config.toml
n_layer = 21
d_model = 128
n_head = 8
n_kv_head = 8
head_dim = 32
d_mlp = 1024
vocab_size = 2083
activation = "squared_relu"
norm = "rmsnorm"
norm_place = "pre"
norm_eps = 1e-06
positions = "rope"
rope_base = 10000.0
rope_fraction = 0.5
qk_norm = true
attn_scale = 0.218
bias = "none"
tie_embeddings = "early"
parallel_block = false
extras = ["some layers without attention", "local attention windows", "shifted keys", "attention sinks", "hashed n-gram embeddings", "a smear gate", "an embedding shortcut", "capped logits"]
init = "normal"
init_std_qkv = 0.0423
init_std_o = 0.0
init_std_up = 0.0423
init_std_down = 0.0
optimizer = "muon_variant"
lr = 0.00953
lr_mult_o = 1.32
lr_mult_down = 2.0
beta1 = 0.9
lr_head = 0.0108
grad_clip = 1.0
warmup_steps = 46
schedule = "wsd"
decay_fraction = 0.904
decay_shape = "sqrt"
final_lr_fraction = 0.0
batch_tokens = [16384, 32768, 65536]
seq_len = 512
doc_mask = true
train_tokens = 441300000
steps = 14169
dataset = "wikipedia_en"
Each number is 500 + 50 x the weight over its row's rms, rounded and kept within 0 to 999. Layers, rows and columns count from 0. Numbers have three digits each. The size before them is the row's rms in percent of the matrix's.

# layer 2 MLP down, 128x1024, rms 0.146, rows 0-127, columns 832-895
097:419483493448487444550404560524516517467478566513521542444504510518540436462546562496426419482428435536409550462513418526536438564484562471500416500462500493508510547575391584580534489523432564
104:505582489494469532604524442451528484549462490526526441466477511505560565545566491443504464504496517602574542518338546497496446501442490505538530491464552583539615488458520576471618525533515589
096:499520520564453540562472502443536481365549505455482433518436382419596404472613523484515488537523476597454547433482510572517410450476491539500504515516579566488498428525469507382534432540477471
101:481543497507416523509474421538508484491568464495541458512619380445437412500499549553530441424423464442441618463388495577493535585562543416484489448526508489429506551380452481505408596618443487
112:580534445398497474393517395518532490504458545573570461411444518445421522443505466531443455490525462554440622476507540487529414552474470531419480450462494482618546548446525481617489426466568518
092:543454534472423476461507561611516441412533465566474515440546482486565526525481521520385466450536447560475471503437425546457509471520496565493485494440446482496588476542520571515535426498489458
106:465470589579518481443469464498498497440503493467495461549489439442538417538499507471474397526522458527475627349429459481597479576394545456513502495527525534499549597504495505441536566543416459
104:506530556500546488532548502425496408531533475522546455476497425455594482486500488524467561603538501484553594459457427486497484451496534566489469545510536544538559445534533433538420535518430467
097:542491469503492541530597447440527532521384541562517532522411551511506433441479530465500528511609501523541537513506500534525492557488439456557466540526513454520439474490521416403425556577409549
095:426500449486531529475526538552419450517499569512437521560455448403556473506515464442452536486522449546449527482562467356410496447434493504491490536507417558543503458445515457508495443502479528
099:481467528539509455515568424542531468499420525393483520370491621540484442475527504430487499523456516434522420529473497464491477559514576372547516424458500551436501443562486500490446513553445443
098:482430505497552463523616467502455601506549561467459535549459531495494486462543475446488455529534527488456540439552479568459542448570482442504451438544548464542500462486467520536421507529492499
111:550393570508502432467491486434444515457484491463504452534392488485565538574490464515433564509478485489541465516531474465508486504466489561511531476505483464495478518464475482454534599535478526
100:454531481504438606491537469467503433462509552466559446507567617496549457504536574493410518415509496539520505467537470502581467566571447470484548551448575454533499477480510504473451449467487413
090:500523557553443502565461458596442541397476412503461432528508521475507567487590530461426459500481517474533468564532535501491498582493511486581524515473582477517592494534507446389548500519448503
097:449599547476624539459449564541513590518522514608509562464520456475432435463608504445484571572458512533614460439546475482514554449428485564494471592506514493423508481474520502477507438504556508
097:567462502470428519432501451477562517504467442577432547455508556443524489521454535512568551501489499474522455513447454592502575477398506543431444568467536564609463567469522591526504445442494554
103:433532502445511533399467566602497472482437651526411498614445541474510565468543511528506446512496444475529563521554621530489503497473619467518484460580457515495589509420489456437441445542513441
099:459557494477474502434572523500539466540520393564554430443462515469514554511602496415510500497512510421527500567505493503494456542505507425572480582440525505447538564488511520487450524557488552
097:521557516447432477491510505450469581576493527541476505628545495481540533491493575443448546583556515409462527487399525476433544542545556442548475500462483461532421540512546554518545464528536478
106:572454452510483604493508472477540608509481572454482527517518476526469454462462448438506472531473564569570446611462509555495486482510533454544462452470458496498367459423528517447472531513513455
093:459425515488454447484524477531525526524500469514496477499431501470462480565449589485544461502580556620495463435520481480531558495522476550526541543464452518387512558452433546464483536552543538
098:452452453509519489435396438421445505432531483495488423540530482434566478509500477543552506487500427413447485581491571409432485429539410524449544511480525516463515488555440511460552531472535459
097:501510533493494467473477491513447527471487435555455485392512532553464467462406546553533510497493535476462552469536495409433522496532518493508487537446526516548502518430399463467466475440509526
096:527463447458465534504429531526454553519532523558589511475525551548410502573526541516461510527448482493431471490405477566402486586547415509455566411465512501557517483468475500524488447550465512
098:456447465512538415511511460480439506544554474457567373535577499557503507403493513512668546449515475494479586377574567437556450540549356483484483548506475526539546529555439527474500530581460386
102:542475585511503470417470520504512506489402630457418457443482415566499471485548590525488514481517457527506606508471452570636529428559541481533546495527539494499541435560480466530523586476520437
099:522555518409502586460540497455543506512503578541559446472467486505414519523475576521447581538448563559508411400521548570534520479476426535546549443469528503503505616392436488527504462442490553
097:526479571416441528480523486478440558501502482496511600537442526596419517486500533455524505615446594435451476471469602505480428504522514487516498491436471472585522528481530465535422487410435454
097:512541451542501602368526467455562422528475541498517542528598511546443474472530511494531498500484521505527427467418494511547480476569547504541491564558442507568504471499536585536479466487476480
096:518452488513497512450397466519539536424531487442527371512609512485475465467570485555449486480555469531423532453487541465330482516487461471501449497487429493525526522490493402577485486536485539
102:482528570515456547429423434540535534507434472453471455463461481490552557535540609513469545578410509559516420499555495527540499420471500456506489472469521451480497595499409512568484539531556504
093:464483524455483593523468580517529580394507457408399545491481514501482506555557446451469510492573519501546402597474552513549482461471494432515602497499537510501434474484551509497562457558557479
102:458455494597455500487436476425433373540436494529436506398594451478505405482468569434454441518561446556456521497519498485498519454507535495435478506494467526506424484457496416435454519471491520
093:509501459490501501506477532520472498438525413459532447470493471475526483493521464431460486498563523550476536530511565538483515461444522468563496486545459437493479412404472494473532504471537483
104:508488495502393465570508412533541568495522456468539485496629546533486495455585506656511497544477419452375562505422517515528511473449489502484527490488521499527498453477515525504497477532566495
104:535528522478455499518499488438511538479523461421369510458579489512464493419473560457450460441536463449462391545528433538479440510507532429489461500486416512584473451408485558538391554490406449
102:536470400461518424557501517473460528509460540549441530573469543515541473468474385516523530511581498463517484474500569487539505417468416516496506474509481529469449600463551530507422418489460543
099:509399510482523452535469475528504479464499472471476443591571495501561501576456528547488586560458451420430517467460540570388510412555438584570524529510526440552498496536488575473481453498480474
096:557499483475520501528524464453525482449518514499528517462511453466462432427469552563439559558492470524489535584498463438466467535565465449501493467467502526515526517446437437507525489565470547
099:522420553519473521487490487519582533541557535519583516518486547485475492501557501519447502533457527427470580571353475609463550448441458558490483550519542469555489505459529463633526555554486591
094:469528500507512436528407466467557510551476574462500510556522504651539536529456533474461520475451461512556413478483545527516513530485452413573555441569530536483355505515401477481488460551552515
107:564390495504433515535602540514477504479499495484479462448432499469535484405539480427530575435588396515415455557520501473492549477488449498537557463532522494509607470484434481451515440555491434
107:531622452510568527543568490554468500437426492616475524561520503448535472493563459624590509440551480517493624559527508568477488496425547476448534425489546568494556427455480617501585517508509475
102:477551475585448587484498472457496563523471486505503522535526579448518539558453526555394481545532483499401593403399531530461496450536532456472406504447448481535554541458520504542408468522392482
096:448482519494461498435484441503365470528560502493520482471477479365628466500407463605529532476517447489536526539538450608510437457514535481500401429494505537536447434485505500466511469532489389
102:448490480530396468458538429549540455542398550431488590449369447509431484522599553438541589483553509472465467525469541533504550551500525381513497500573493550482576527467542531495459416412385496
100:512497490551477422532548520555529538476493449443554478614422402466479481485545601571522538435472476487513538531502548485436443526472502399493476468500462536455504498478495452476554444415565462
098:555546599475547433495470554435535518515564454498533472422469547413530529482442458469485444489499500609481538475460517420619554517443531555516523453403547401471491453509441606550497492432537502
100:562488526468504456522483479401504561442490520539501539507507539469522456516493498431519419545487513558475437368469498469509525542479474452500575521482573531566529525528486564504517481380457453
098:596589482469465467533599463407478572511479448576419437577567483500433541473580561479550442512585435478479493417560444551458565505534460461464493453563500478586442514443493539459475589496540549
095:531527508426472554506549471530449461500459521421507574449434384626518464519482489478505460537449459504546471573482526475525578514579439494440543479511472484523560489526463516557393400570473441
114:477469521460377597460432496542483481498522391446536529486511551454490570509530598465480425483456447476527422499479521510494406464535478472491465391493438585494546459434439484436576485445495597
101:488506540546460488453506573465497515467505516561524471474549530511443537530547553568451494518404523519425563551451431476550465537441524479534504456522513543413529516485538445379507498539527488
107:548574491542494481515511419581456522412512496495501441542573488494476402446519551499545448461450472484462496479491461549424515550576516517442479508559502483482543510538494416521504524594515468
097:526494489529448555492559547514491501547556478519491529506558478511449517499439496533489501513491484471542535501556460560497443442449416559521515514486491542440478462471461502459539523457517512
101:506500514451513453534503446516572459517475535473523390515491481441559592498441511518488524515426470454530511361526432524418508486615537539436507501458482383462521502503486606503455451584497444
105:548513407499463506542483398580507501471473537511523503459475473507473484505568478489460573465559465436459536466480627453458610524473486477550527526535526499498482527533444512488577414476498480
101:564495600520503573444500502521536477427526516485450435500396419514562511506482534517431489566509573498509462466451512421571486557453556586574544465421480482531512509492544448562533479465505493
101:496481526476467512522487454378505589424526557506506510452611512518477480522476431431501630593450512452546443465558453597512528461581484491576506416371478366578472527473450518553411536503430515
109:481482446501568460450533527542462538523491477486459488561557502548528482414485490561590513430568537564486467496528504590582524548466525527483446560496508476594554534551489592481483481442436430
115:541449479512454541537510485540608474406592412460424408493512431451560543626581527467570503473534526447458458529494458549445420473543501490497506438612542550375488493417540547478519523480451545
101:486541549565483534507525533456477494401478563499548504400479459432527451531423521525524524513394509506508500563450425509519584476448565505503585479556578545529511483447389449453541550532603550
095:502521552497585414602563527427467494490446576531531511501448528530524555486514466455554434576403445470537434468496531546549473581409485560557509500375535584544478462521536514576487435471549541
096:517553530504494494498415482477437542495500663491443513515439450502499417514469538466505484474470513560436520471441494582469506538433610530500538529556554486515483580484519529480507486620581504
110:508547416437537456480441529518494530523592510566562473508458546449481515439566552502515549474529509539550446490458458424491510523545389477438567528462445540502453481406475538457564520563527524
091:450501464552472414428419505515498513466484483422548510528630430495419482478502503538412519515510518540523371561489497472380517486552554525553462511466561502517497483538499505462505479484592498
098:546483518469509523494494488544474485402467537549559461537437498507537460493395538511556582520466433467416532490455516425451551462551545547494457518519472474464546543550415542442532529535465484
100:538494537432488539472498366416477544518504522438542461408559542476449478559483432570488555526530473442496478439445483520522568531393546485492515464468515453412556490542471550470507579546517489
105:468544490460471512551470525561474449540496524360481496468460353545463528519466539456425381499463515459494563509506378481486595576507599478573494489519529484580408452513620464456482428583499407
099:522464466463538512468535446494478490480473524507548441484524476482512538475448533446522520485524498494452600535638496486429561397522410556538492556481476512496460451563551482533447561496545515
102:367410553525453530475547395413518508524510491400529510502588529453399548445549548507501577474515510515532525431571551465515477480502564529596600484502506552472509445475454516472515597416429416
101:434561492535404467480536421492556504432426461438420493530482413492507446456558482523488515482472507499484448527529481462512520525473573459514468424491502609471476457513495458506479488535458457
098:543506439511494554431462481421546507595562418456518497475447571565572541453487459499599486560513423484586460554475534567427378442472473477373469501506443507427489465486488544512486506474449500
109:518467538410522604550524610423422518458564465530460582405459407507486592520467490477543431477539574480496487650462611528515519445512459460530430449419474486568487461449463474601478534569504479
098:531488491580550540407531502526365365453492489486479512549551473480500468474458471443575543464453558461542519433371407501565519504429510514519435441445559493518474480622504522580431514553479492
098:503480492449535543502502542424460375571483417514481562463494492435488388433462518477416490551535402479486565447460420467431571469460528529502547534532451572444578470430522542439522458460482580
101:422490504538535471476503613554568489605508565388507438507450559450514553580473485568494557519627534441494540508516583544514440538548496485496489538560520446500385506532472480512499588550441499
099:559479490482422580521458503492496558524443513476459438527528410503524527480578457476494510525514479587552538504590450540449522515544459508402540422393542470484440498458523483440474493548489381
098:544578440425450445496493490483482482525424574518350588531486520422557436497509523578431568483449516541506507563504489496503521496511510499508506518498503484582550486605485566600527472480448496
098:628523485424470565515476488439541504517527454478573566567474536477444418411476553540453565477581460482597422479553450419489494388608512483472427502401479408517436555504584514448541468509456518
097:530443527525522386575502478364475538445554532505515537536513502567505540480545466562480564419517542557516466560497488435501488443457479486553516511546571563517416518466509529515501569483487504
102:528550500490509456469523474548535459509540488444532423514561471561610450504506449511512523428577439465442502506460428453517577527519453544408467584525482526486481464410572495470497621584463507
105:476565518586529571571445430434541635500553438524588504605536461475426416450549508450532466557566499510455447513543452413494451497489484429566523539392473443389422471532460453443506519446440478
104:612446558448521526537486578507476430515503482450505532435500444534462480544529556509410558443469523523519543369439508459422510499516546569538518588488508499581440584509426611565527455491559545
095:449458493421473492502542434492500427507523488550477578578481447582466530457529600409413570558554529568486526537535579463552489507492473410532545552486496465529454474497407561491460519507492464
096:402432529459462587467535601374445452539393576450484522477482510480440519439433532481453534555490458549514358446510564466533499480495467482570582513530454506503459557507509519483452472457519565
093:507512454492515451514429517496516550583527495574477432457581403528509438502414553519446563474468505471504410489475481462546512539509469461523548495480505506577535402537542548471518526418459530
094:503523528421506514550454466490440483461534574475494556401510531444507527490538478547536449566544501641547475587499511410529482571517441518518540484486540532527569579449484501537524441565510505
100:592547471477524535506480548571486515552485563558562556550552480415568518534469438540478492580451465574509544607474423539572547578540565611526516533473508448542588517501546609514529528580550476
090:497408469556476469445513512523514496540444534458422471412656432484581595448498499497403467531412566527470555541468439550446542561445548544555509373560484536450519432521529587464441500554506501
100:479456550467537513498543448455495416446521478492474551506529453506483524544553423525575486476494490439443531486379432475614530433531521524477486553524546416531517410532478417490535422560517523
100:497468554493563493440557540578603430548486535519602528473456483500459580516524550418447433551458514473588510560477487598575581567521603505463521532574504435462510505521457458380511519525528573
099:505498509595536528498531522406545549619425410488563408523420485471402507501533532461440526574514442537515553555469476507501512554592508581502488508451493521498513480554472418522471556568481432
098:555570455548447569441543464466457506462456528499458477541443374519385515540467426556533517519488545480510452486535567465429470449503476477486468457414491399469546415467564571440502430457472495
103:520503533502436483525496457497522532441460492499466568443446442543419502481445474434508531445472520556495506482507447543495503483488426415494438487522494530542507513557461496487490395492490481
096:574471511499580471569498395402444478555494488463476484496543447522533471450536449425565433550509409388524573557618399443473416449474512543499473555428503540417495511508459465471488502498483493
097:444497523602515474468493534526502450505478441449493475493461490438440530499654408549501480501522425480495491462553557487533539470460533432449541505479471545514491501537594468574459603553594485
093:588551551507535495523545391536473461477465516520501524622419488513476467504533416473487560493499517389562484505592641544469544578435503534473467486498538510610528419480545522517492503565553477
096:492479477576487505511491493499433516378529405424586558487506636607473557561575418562411521491448556491490469553488496478516495478480601481576475470472559524445604428564586436422452472576467452
093:523481431456429524471521553535604483508481528493370507662462480487506453471557549453556614572429560539458427566500525440591460555507512513508521471528538463500496590466565461541506507409483469
113:588540505513604436447437550519429490538516571448537467497466457374494557499470564460574496507553483592460483529487507499507555418407536519499536542498538516546528445498473421523559523557564531
093:537444462593482542407456447503503469554505452467560470585484455547517438463417450510653517465513479551467510520512504495541549501454407450403411501440442407488483494447439450553506473500499513
099:581502453553526511427548465457503483408505486453547535507489481503424502518484528450450488548495526524486451516454525506490445409547525484484456421495517457463463513441536533539517628482446462
100:537516548490533506565585540526640480470470484543452505410440540577549457485494462488511515540439481475447486523459446505538454575429558474511505503519508514473492564471545446540471480470468453
095:383524545502508506420511564636421539536502366460511512466549561409536430483464551410424485547603548482467521536546456532530505511499573553549470498502557454463413496469585578557487474483545471
102:558444454579538497416418468484485456406417573481517486453575527449527520535447483548523512515495431486472532473527465490457436591483484526545521491522537512592450447600580416542581458559530473
115:511551557525497607407552522540437505461570467523495434472512529422454508581583535463509552450518415488482480537556573475394553594560431536421565450613486583527578482462477493575403469517477508
100:495496508521549505514432555560505516557431499527557460462538502512523490466421434534539461554420495515473492508546541536502415546412460456555593476519522497404559450498475464469508500465458513
108:471547447407505532538498547518543543535494609490551496487494577484477520518546462528581436452417573529558422420570491606399529427418481405529570531502490454573517465572479527462529530469541527
116:548482578471483506438476538536475461330464435450521428543461508500446438479483575507512450402471439511449471574526444474458505467426487469497491396357593479533522553558526564530486451495539537
099:496463520475481536487422482393390476420439392579528551499498590506471465442504489489503526513495464480573498554494482600500509480486468464511579560436458506561548483564422482488463443548494561
105:627556522562562559492417477458552495471444519490465548457491528513419462448437568488519503479560407543444446433469505518469492495538495546508410582467468506490518562448438540610591495442488510
115:551535551529587463401379531519524503502563585434507523563467484618398468552485520544521534449524487464458499560479491527526549457520547549478483503452503453515445615512552550476434441591497412
101:547513466450493547503473382444480502506464539510397407553513491498549502494484442552540522483525445437441547507417453519523477459579538456505513428558489495543509514509514433562552569457507474
098:478407462540535504515569522509493512544562542439527429615542487644543500509607456490501597407512520437487419468461478460485501483592508475459525430505431508480470570577487498548543527522523540
100:477526488529413501469501503539530558499549544461476508535478464518508495471528456507436495467507518490567549536564469577539587513407398448452498487475506500431524484571460405487495481515562512
096:513472503461486446550538524499455518567510525546540525438529545501510410429500504495547552506472537579413528382520496562565550508506500511460507489569524494519503487498438465477479504536508515
099:511564489446410448555484525486480409503628348529484464564495592426508397556412402475547454610636426538403528501435457394549492454469512511493457498624527548499455500464468442463521450566506501
094:440524412604472528510444514535481552530538438490391462486525589519482484520486452432520579537516502488492534535546579524460489427601477469532507533515467528533449522521477429488485511521484485
100:497558474572520489459499534392497460511509477431514487578420492553515425500401488511441426492432487501455583590479523547527520600574548452448480467434549565452589512451524434472516504495489512
096:584365484536569436365390579530414400536478489408514497542458508425498525564501554517571546479518525505487528505491525450523513521514522517507521416538560459450528468535519468596524479451628488
096:569573499519533464498490446414584580589449562474664492505437497565614448474581481467566563464497569461547537422456431547503514436448498551468445510436539427512569466526611538484448472512465433
098:536507526632458547513502529517498485476570426412403526470466556572572399539540574586515474487399485471409494599427468487489499567401502532494497518537538464516459531553523590519548501578468591
090:470360549566549439546492531381536563508472505610542572538477415486477551512509508461561445519467547578525396519494445475538554476436568451616463528404474459539528500534530525570474555500475588
102:514559477515495494486541493491516436416494417496584432492494511478526464528555495510364559570534499472509541515486478625443494609505511492440442418593526434465482535501614533504433516534450469
092:518441447531470544480544526482545468413441483494516418501527496582479488582488510570510520509526474497487497506578527474458401490503442487509519476494420470567440527503503426493428496460477554
093:491479467565551480425626455482516437524550498544471496517472553489498515452482615532506388549474459370491586457600514410447575418474495429513513511404552542516505439476506506589497484450463586